Weights of a small GPT-style language model, trained from scratch on English Wikipedia: a variant of Muon for these matrices, 9969 steps.
Each number is 500 + 50 x the weight over its row's rms, rounded and kept within 0 to 999. Layers, rows and columns count from 0. Numbers have three digits each. The size before them is the row's rms in percent of the matrix's.

# q: layer 5 attention query, 192x192, rms 0.425, rows 179-191, columns 128-191
# k: layer 5 attention key, 192x192, rms 0.421, rows 179-191, columns 128-191
# v: layer 5 attention value, 192x192, rms 0.486, rows 128-161, columns 128-191
# o: layer 5 attention output (transposed), 192x192, rms 0.462, rows 128-160, columns 128-191
q179 110:383521469560499611463502477445605532394587530546380485529549491429456522482469470497508546558518528553468486520463509519547424560471458531596510611532523490450554504566504504525444495424531500
k179 105:600517566527469484465504487450422601568587613513424386482492551438454468489509530457528533513458443498478522521582536586490546529475403554515539565506532548441463511445531605479565596523531460
q180 090:521448519488544520570523462496646344402357387541515442542588454486545475453458458534574503493541521472551530574486494571531523512509578562465528482473625437556509481467510494444595553517475663
k180 103:510500508519414457554611532470512470557408435556541487506400497384453426531560461468513533556534555538489478519573427517426440493467498530442460467443523503504523458429450583420432506525600503
q181 107:532468501462477463541433374531463450557498461509516477471541478470482427524525487505570523532582498463410498461446487528459444483550492475533484383473510497466484496562446527529507582563468424
k181 108:423532400399419503442524491585535464475561467564439489505504512509516460463448491482490504534550504469486442549477449542478488480500530554585498422533527423428466587572534493565469544496494555
q182 108:480568507541449529452626620511526381457512453413416474556525534519546525520503415493539451473470501512513552523435537582453432458536569484409529526391482417553492504459554485457480519585477520
k182 114:539485526537517508480546509490526418574474398483498458527491490563522470522435550479530505580390525477445497513457432514478405465536575482452477461480448515548512488470503497475422556451508455
q183 111:545456543528559552486475595532490488451493518560467425416458485447450532511510526402591521602506488404519467507536530491507492476495485525524521503490528522494592477455538529463460471479461431
k183 109:546508503543534598519488522508485506552524460516498540442561514518486443441464485502568548503428464468457452595500426507463481426515378445484436541540427542477487471476499474511456447491393442
q184 104:494499412504537481403477544449458500557512460492425557565486531498477563518513485510541469478539474538528563514499471519483383464591538504536378495456464485526496524496551492539494469544524513
k184 114:582457532553597379490496462506453460436522529448569555531517512538530491454513534512538495442446457515578539616589467500460579530559500508499545468500528484403479569466390496527559596614464434
q185 101:459468521423536471508495465495608532532503449476431568506465471483500542540427460493455460560497481547464510465535558474521469489547522570513540472449503583577463531540479470495427588441548532
k185 103:502456463447520501557477463459620500488570506547458525444510506479592489503509498521393491499531449596514523455492537523430489415478504503484434475413500488566437553476569532470486469569606469
q186 103:508589589567445423533523507504488498410473438538520446547516472435418496471640525463513558447505582512488489382485429503515472512484468414568549532451481524465545537607552543541502469501471473
k186 096:538627601496527488492522430624429540553578450541496561393541485389544450550531489459517423550498521481459435511503503557481418482514529406449458554528513502500483529468483425500519489497498382
q187 103:445527520494534523489465494512443517459500551447445421552553577496610461603544537511497524618439468536449468545387541540548627385502541534441521483562489524444465531511511491488526507484453457
k187 100:445592500541526589450576473432454525452435602539577451516529470518425506479485526561451548505468429481434433534418589497581516417493558512501509473501551537487436455428500492506535490523421624
q188 122:600501415467584563510560541515586476468497510487434495476487429495495443574439454422500516544519409612482500582474504504528485581554553529556548446488432480441487582478559633578539462497518472
k188 107:604547559402618419462469501487539481492523489484518542526509492433560589418545543450469520416471414511505526417438471519504606453485512520570538464582541513537417559538487505498456528548546436
q189 110:449580505545511482468494445487513539433513527398440536601430492532552429572563477407487504526475569431445496440577543409503402506650474553444522535507514511500504477553556495503471551460547486
k189 122:534599569635526485591495509572506535517535481492484530503569580563449450528464474490547508456488556523538503485492531540521570437458428471547472447521436404515442527535501509504533419469523365
q190 115:574452535491504579461450498496557469487427563483447416562570414489453528426514570544541475571502476491526480487442592514612461460492516492538558547445521470470515488521479439446472568477474514
k190 113:599502516416522508424542441490486564528459483507505483448472505568468490550406498478431445599517569488462503582515513545503561550471566521485512522492444487439488435510612521484414586408467445
q191 105:518523521553479439513463395569515393449460506506478493527574438465507556532470658493551495440495548491457484497515524485490528537513379504467556483589493482460572546483426484513554529562385521
k191 107:508456484484577513477487544578414645520471539510573510560613454527420524498432448456566577521585515480421503445600500554503466487448516509543583487511447464488523430458439601508456479509523521
v128 102:501479548411493509526544493546476550538481459488590522589530377550546507508604539508465437574446460525386448552467485524464456558500461546468636493422424484494474421551545516460562499541554539
o128 100:510474591543563581521412505542555421426433544490525501473571500512494485462541452522548524471434489438477627494505440543477514520553490454483454554533529551409555541467528467555434529491511499
v129 096:482437598460451373508479498511498487529540472519415527593492489511506580444507489483499456452492534572568489487473460533426417496525523363492511459482499655516517467527441512456578577489447617
o129 096:564546395584521664451575466508471495529472605455567501460501480504473427541538515541492406434492458412444479528545466390488578505528472612480451538533586468584478493442514535570568440551494417
v130 097:462441480404520516528493535509496532447514484501488389452575416492467536534555525531495438517503519475425511442495526472460508596519558504550494554502475579460508528526555631434466469525541533
o130 096:482420516495560455391374436547493501547462476499476560514470597516461434463486482432514512399510533414541497579498550489507472538534483454480567488548497543471478521533456495518532527480536468
v131 108:463538468536525456530477639501530418565477632465543488445537495461485514588552509520389465524491536524559521493455426424444520394505555450548493400465440474512367483378587453454559511457479491
o131 082:509619513522490588388526504515544460513500468545497474525481475429529551468499526547478457489451493480467521450462529442536480444477424457449501514567547503488469482531500505520466483568512469
v132 107:448517478480520517570530496515592592538529519576557443475560447524573510542518474501466457418539487433614436402419516475475633507486537457496525439464488391544547476422541631528478550558515504
o132 114:483499521495423502507553456464467528594484461579425414433497543506447482503463539481490523478596469425360432560579496537558515523537508513549543551566537638491495432526489435418539519508622383
v133 101:515525563515523474559540466511412462497462474502545633453504476475495553474540488532509505461454435426503493512554475630504505524549457636502516488468472549505569516509513493495482511494505486
o133 112:426411553465492420598439489477535527448602537519479506452552592610538381392469528569472608573543538544564504545502502562479528480477583483510611474604493418492420550512452408562528469489530448
v134 102:460513526550439524542521488510488544519556552428484515450452450605537437488525560464549433507488512517459586347496465425510562529520497376456447485489566527499515475419438557536524469442538513
o134 101:509582463469517468476486476417430512477442445480456446446434425443469483595461458532359500524507491503541466496509549493560574511530485557583505450464495424490415618531463441435539546544536515
v135 095:564401496517403511448456491523541517463540480404524462535507569485502520439463436479450502506447541467504427522493416492491524493569480513501388528525520484420513519476561507482510470408564525
o135 094:476591520485514600599526563490531459450448454576409536495465453480533446536443437503539463521525417510499603586515516515498462574521472434545487536384501572544536466488563502522504477562442496
v136 098:525490474504550512575508537564642514513513507451538502536494513449517535497565560471538469542482441533469547464580494528524398640547474468486488420450442529481536529516558537571486501437527425
o136 101:388545504498468523546460542511432613521511518476539494421461570490506518452483487458436447484563522441569485552451507499487471441504474582430477641467475575470446451635549513491504533501467546
v137 103:646540458450546476537408433572477553517535596435445489429520533497544538473456555471537470514485480385494477523495479480535473527492520544559554492497514516540457419556472511511483553562411570
o137 104:443589453593441477500439506460535566544547496417549532560504532509521463481517523582472528557570570486519530520522527447441494537508457439517441476497521496402480554482488557559520416515591413
v138 098:486509459359522432664564543468569509490481418488491568533573538526474489518509471467475513496547520499565486449487507477548608526481466428489572478462484507465550556546565521478575425456387537
o138 101:481391493513461518527527431531436463499487464529582431444508536441478540533404543476539518426522375496515427548430492522438460512452490498509452522489462431539532567442501572482553593584540444
v139 099:439462400411588438499595484529578553516549514583432573581534491495461535518486438515430484472546508491525447532547559475576465622484502350528503519458483561420568479603646589457478528459435504
o139 101:639563443567447537483397496509474554496535490489595483468467600402468547390475571422501448479441502517483457501493487492551439461469512633422439500537534534427599426443474504527481515528492457
v140 090:418470449499514433503508509530475554507502405437473464561475474492505474467486499607551441568548526498528523479513518537472474412499483358453503590465417485458485580442528504531460445561661505
o140 100:594655532464406459538456469527505428498524559479573476455495539549507517445487520410532567553530508503492536477487444415523543554524511513493451468437582494496466440518480478409520531392504499
v141 099:484564379494471540453513521514465544453528512449450509551373547457471537520474514473505500489462441620509559500489546398452514430477478518502348506476500510466436573521476494479538502423439589
o141 103:508500507531496455545467517502444518545512529524514534461552437516538581524526506524521488483598577468438456394550468461539556452552553525638483498431459529605538493525435460538518484510563483
v142 107:443424385522429367497488446535594498572511436477502511525494454483501465531491454543491474549497582527513581413528546573577478418516456393593482586533480429562486429510500565519518505497463498
o142 092:566536547511557587497566462513444521507450568562487499445434513574470586486486561601495473474535541572482535473445502448518546485456578506509431455494537448481479496395423467569456488504459507
v143 098:469590568519507504471509497457585520461546467497422486484459423500476498475551506502490548513392527526545530476517559468542484499426528517525584521478500525480629471406484478437550538548442445
o143 096:487486475427383532479539534552492543586513468547491545460525560530475529589522448555446429453517474473498448631421402512446562412519565490515411520521517484497475457481553489516464454487494480
v144 099:518531478470480556566584482475459474494556529500524519430517423490478422487489538501502491516468535565482553446506530554509440464493513445488459504452541427464461464568498442506471538469433478
o144 099:488532552486549490504527533531513457517486409418419421433558590530481408475524413503374431523483547507606456570538568485473582560464418473472543613461499543423492509414571458583535500448480454
v145 101:462507494533467462536544521480487358458433529429519437484508590487499478438509456522457514588532434458518500557543539502461448471446584534538535523519442423518495521479457536557552509537466440
o145 108:470541513480469500413477583593548569541554557460545487552489448540435534544434534467539547445503530526528498485544492474463510481510572445410481456444472529528483450500483487538452471581457620
v146 096:544485495476513511607584580513556480436564476545496525477441624430510436429403451495552528534506488481506454503453473597420444489519520631460473455504537488462380496462506472550461449511569470
o146 098:501457569503520494493533493520522422495501463455516466520530498506468494516501518539469550460505585555502527589541600561510556458516503456478509457528339526567555556537495543492513471440508522
v147 086:491524541568525456571450457533493470470553509529558448561553516441553531516367575432495544537402498471500596591483487566483466476513542450467575523555540412489475479522511464539493477488532521
o147 094:525512454443527568526527529465604415491522486387507515516409501518497547416488433436426430527558468586585441503560465517451569548567471486515489489476506533504505646385507510454538507531410518
v148 094:435466488450462591504558544537543488535508540495513625429530549506476532532511454542444540517532504581435492474462480514555527468501503463493551550488459488527526487365428532543499430459476504
o148 104:581547532495542442523526439585483448493464451511506401590469524530415480499554543459468445479478508380436481432497476428478469531527451503479392456420448453443488472527549500570586461491553505
v149 105:521557460511511453511483523502556407426526529456408465487439380455470382569478518494605467483458513495414458569560599477414501463548531421514457494548492491509567559466571485479483510515576380
o149 109:512455506447505439521488470484515520586530572458557570458466584534434530511455467417558493527401492538541497457520495511540542535420571541520441403421494522425488563507524559562505556488422527
v150 103:467576546585588500592423465474586565499464477587496454531423522560580476523560448523551469450510477511537429452545423548443404427382487485544483517648604484533442517441509409540532491476551490
o150 104:535471462463391438531521454476488501524483484538469534477540526442472569454454537546453467496570493531429582513505453500500622507526451496483531515466460477535614499574513498492449495466488543
v151 102:541487482536485468452449473493502591497561508519467527480488479535472424485519338463527520523460563462415488515499467539575418477502575575463515544474418481477603529544528418525476567455539437
o151 105:485464623462484454542509570511471546524559564527520411456483529472536517461505558522466577523464510598593469558460525500377596572408505461488477504514492509472515443500552544479534424450462496
v152 106:551529481562478452435513470503575432538516608538611471527439468501509514511547479520435438419409478424480485504526536361597497534506468463475412494459450473471552570448586444499562528593462510
o152 106:412565572444482570417482528367484564513514569537441522486520456560534512517493532536491548447565504542583436467518560512519500456458424593514472483495475500510451467564535553531472535540528502
v153 095:503500577443428421489535534421484393466595480582571561551637500495506486516521469472486509495477594581522391606483412491467490501477494486535599525498529501533533568514517448560428433607521446
o153 105:480549557528553463526503417547500468525477402526459512515431566475504501429545546557517504462476435451433475434549517599472582397480528514552474412563479426511604448509532560450522455491466558
v154 109:524575430437396568470452404479498447491509476455506366492441468602442596545507526537487490583463517467522511563536409572473560436533559583515500486517535522446419499484535517447496494496366483
o154 101:480468586534527480583435581608589476525439562519586578473536401471553447539464436552508572533511469591474561467501468437533497497506562458558517412476587441534536547544538476449465459536476509
v155 099:492548491458559560515576534484423352448412499460522532468505519507544514491639461487557528525504450565393464566539505500445409582517537580495434607476533544558423478486508634460499498420517490
o155 104:362561515465507478479475526481542538465546490560501488548437435461400426489466478442497573516455519435557560437472457492456494500513574495523502474447424459463500489617540440542371519448477477
v156 101:470482600453487533579505522462529491552562423530484402495474590461484430413523510494539542497445485561516477489503513465533555458517488502524528529524554448470548509489473492513459573402526506
o156 112:523471476493557471459495499548440477493458511504458515496540448465470582493512428442510509521529425528475504433505447524455513630511487587540542580467496514488463429509556387445498532490381440
v157 099:453585503417497411463499517447573502615413508559441360517562516500545520511503542520521519489485495465479488515412518456549457382479517445488526560531548541474429496470445451475505495495499519
o157 104:480459476570552549429474568499499488497499513419484536491536491505504632530499569416482441516480477448493625499454561476537356575553510529443460480437462473540530509549525534526473526511488543
v158 097:484461477519426530453464545480539459559526559530537431504535518448525526447488566451499387457490536531659499459499439538591528399504512506485597449482490472436609524663478543483549450526476500
o158 091:413512497460559441412487551448491466670529540441565465477505518506573511481482528460519517461404520523369485502535492499544396518520454556548427557568489531548477497442534459505502512515421544
v159 093:449496497541536435521408517549484533501597413445438577462554571437620465554425454544544482483459521649418489584471438456452571511472522544565409472430555414484439560473622588585542452558426477
o159 098:505597442382407555418559541457506507490410531594586471492525487518424515435602528487452564439493458489549464525519546463467518461449453404418533455505494521409544480461452460405434537500549483
v160 102:555502431568526483497454506530571530442465478428601449405556566480516553623560510465491474519476542442437490472434495498528511576445532500485580507482568499570634437565617444469532478446452516
o160 091:516494503506481426511457481460440519484511409526559527426506459493546528470416490440582541586562449439524413510485469477479509452487562453473490492586588525439520527472510513493503494538599461
v161 101:517554426590460428514448441436436462518425496490508504497467547503549559490464465520564436588530514514455475437550520503520445561544490556565497534502453420566528467449531466555472456477436454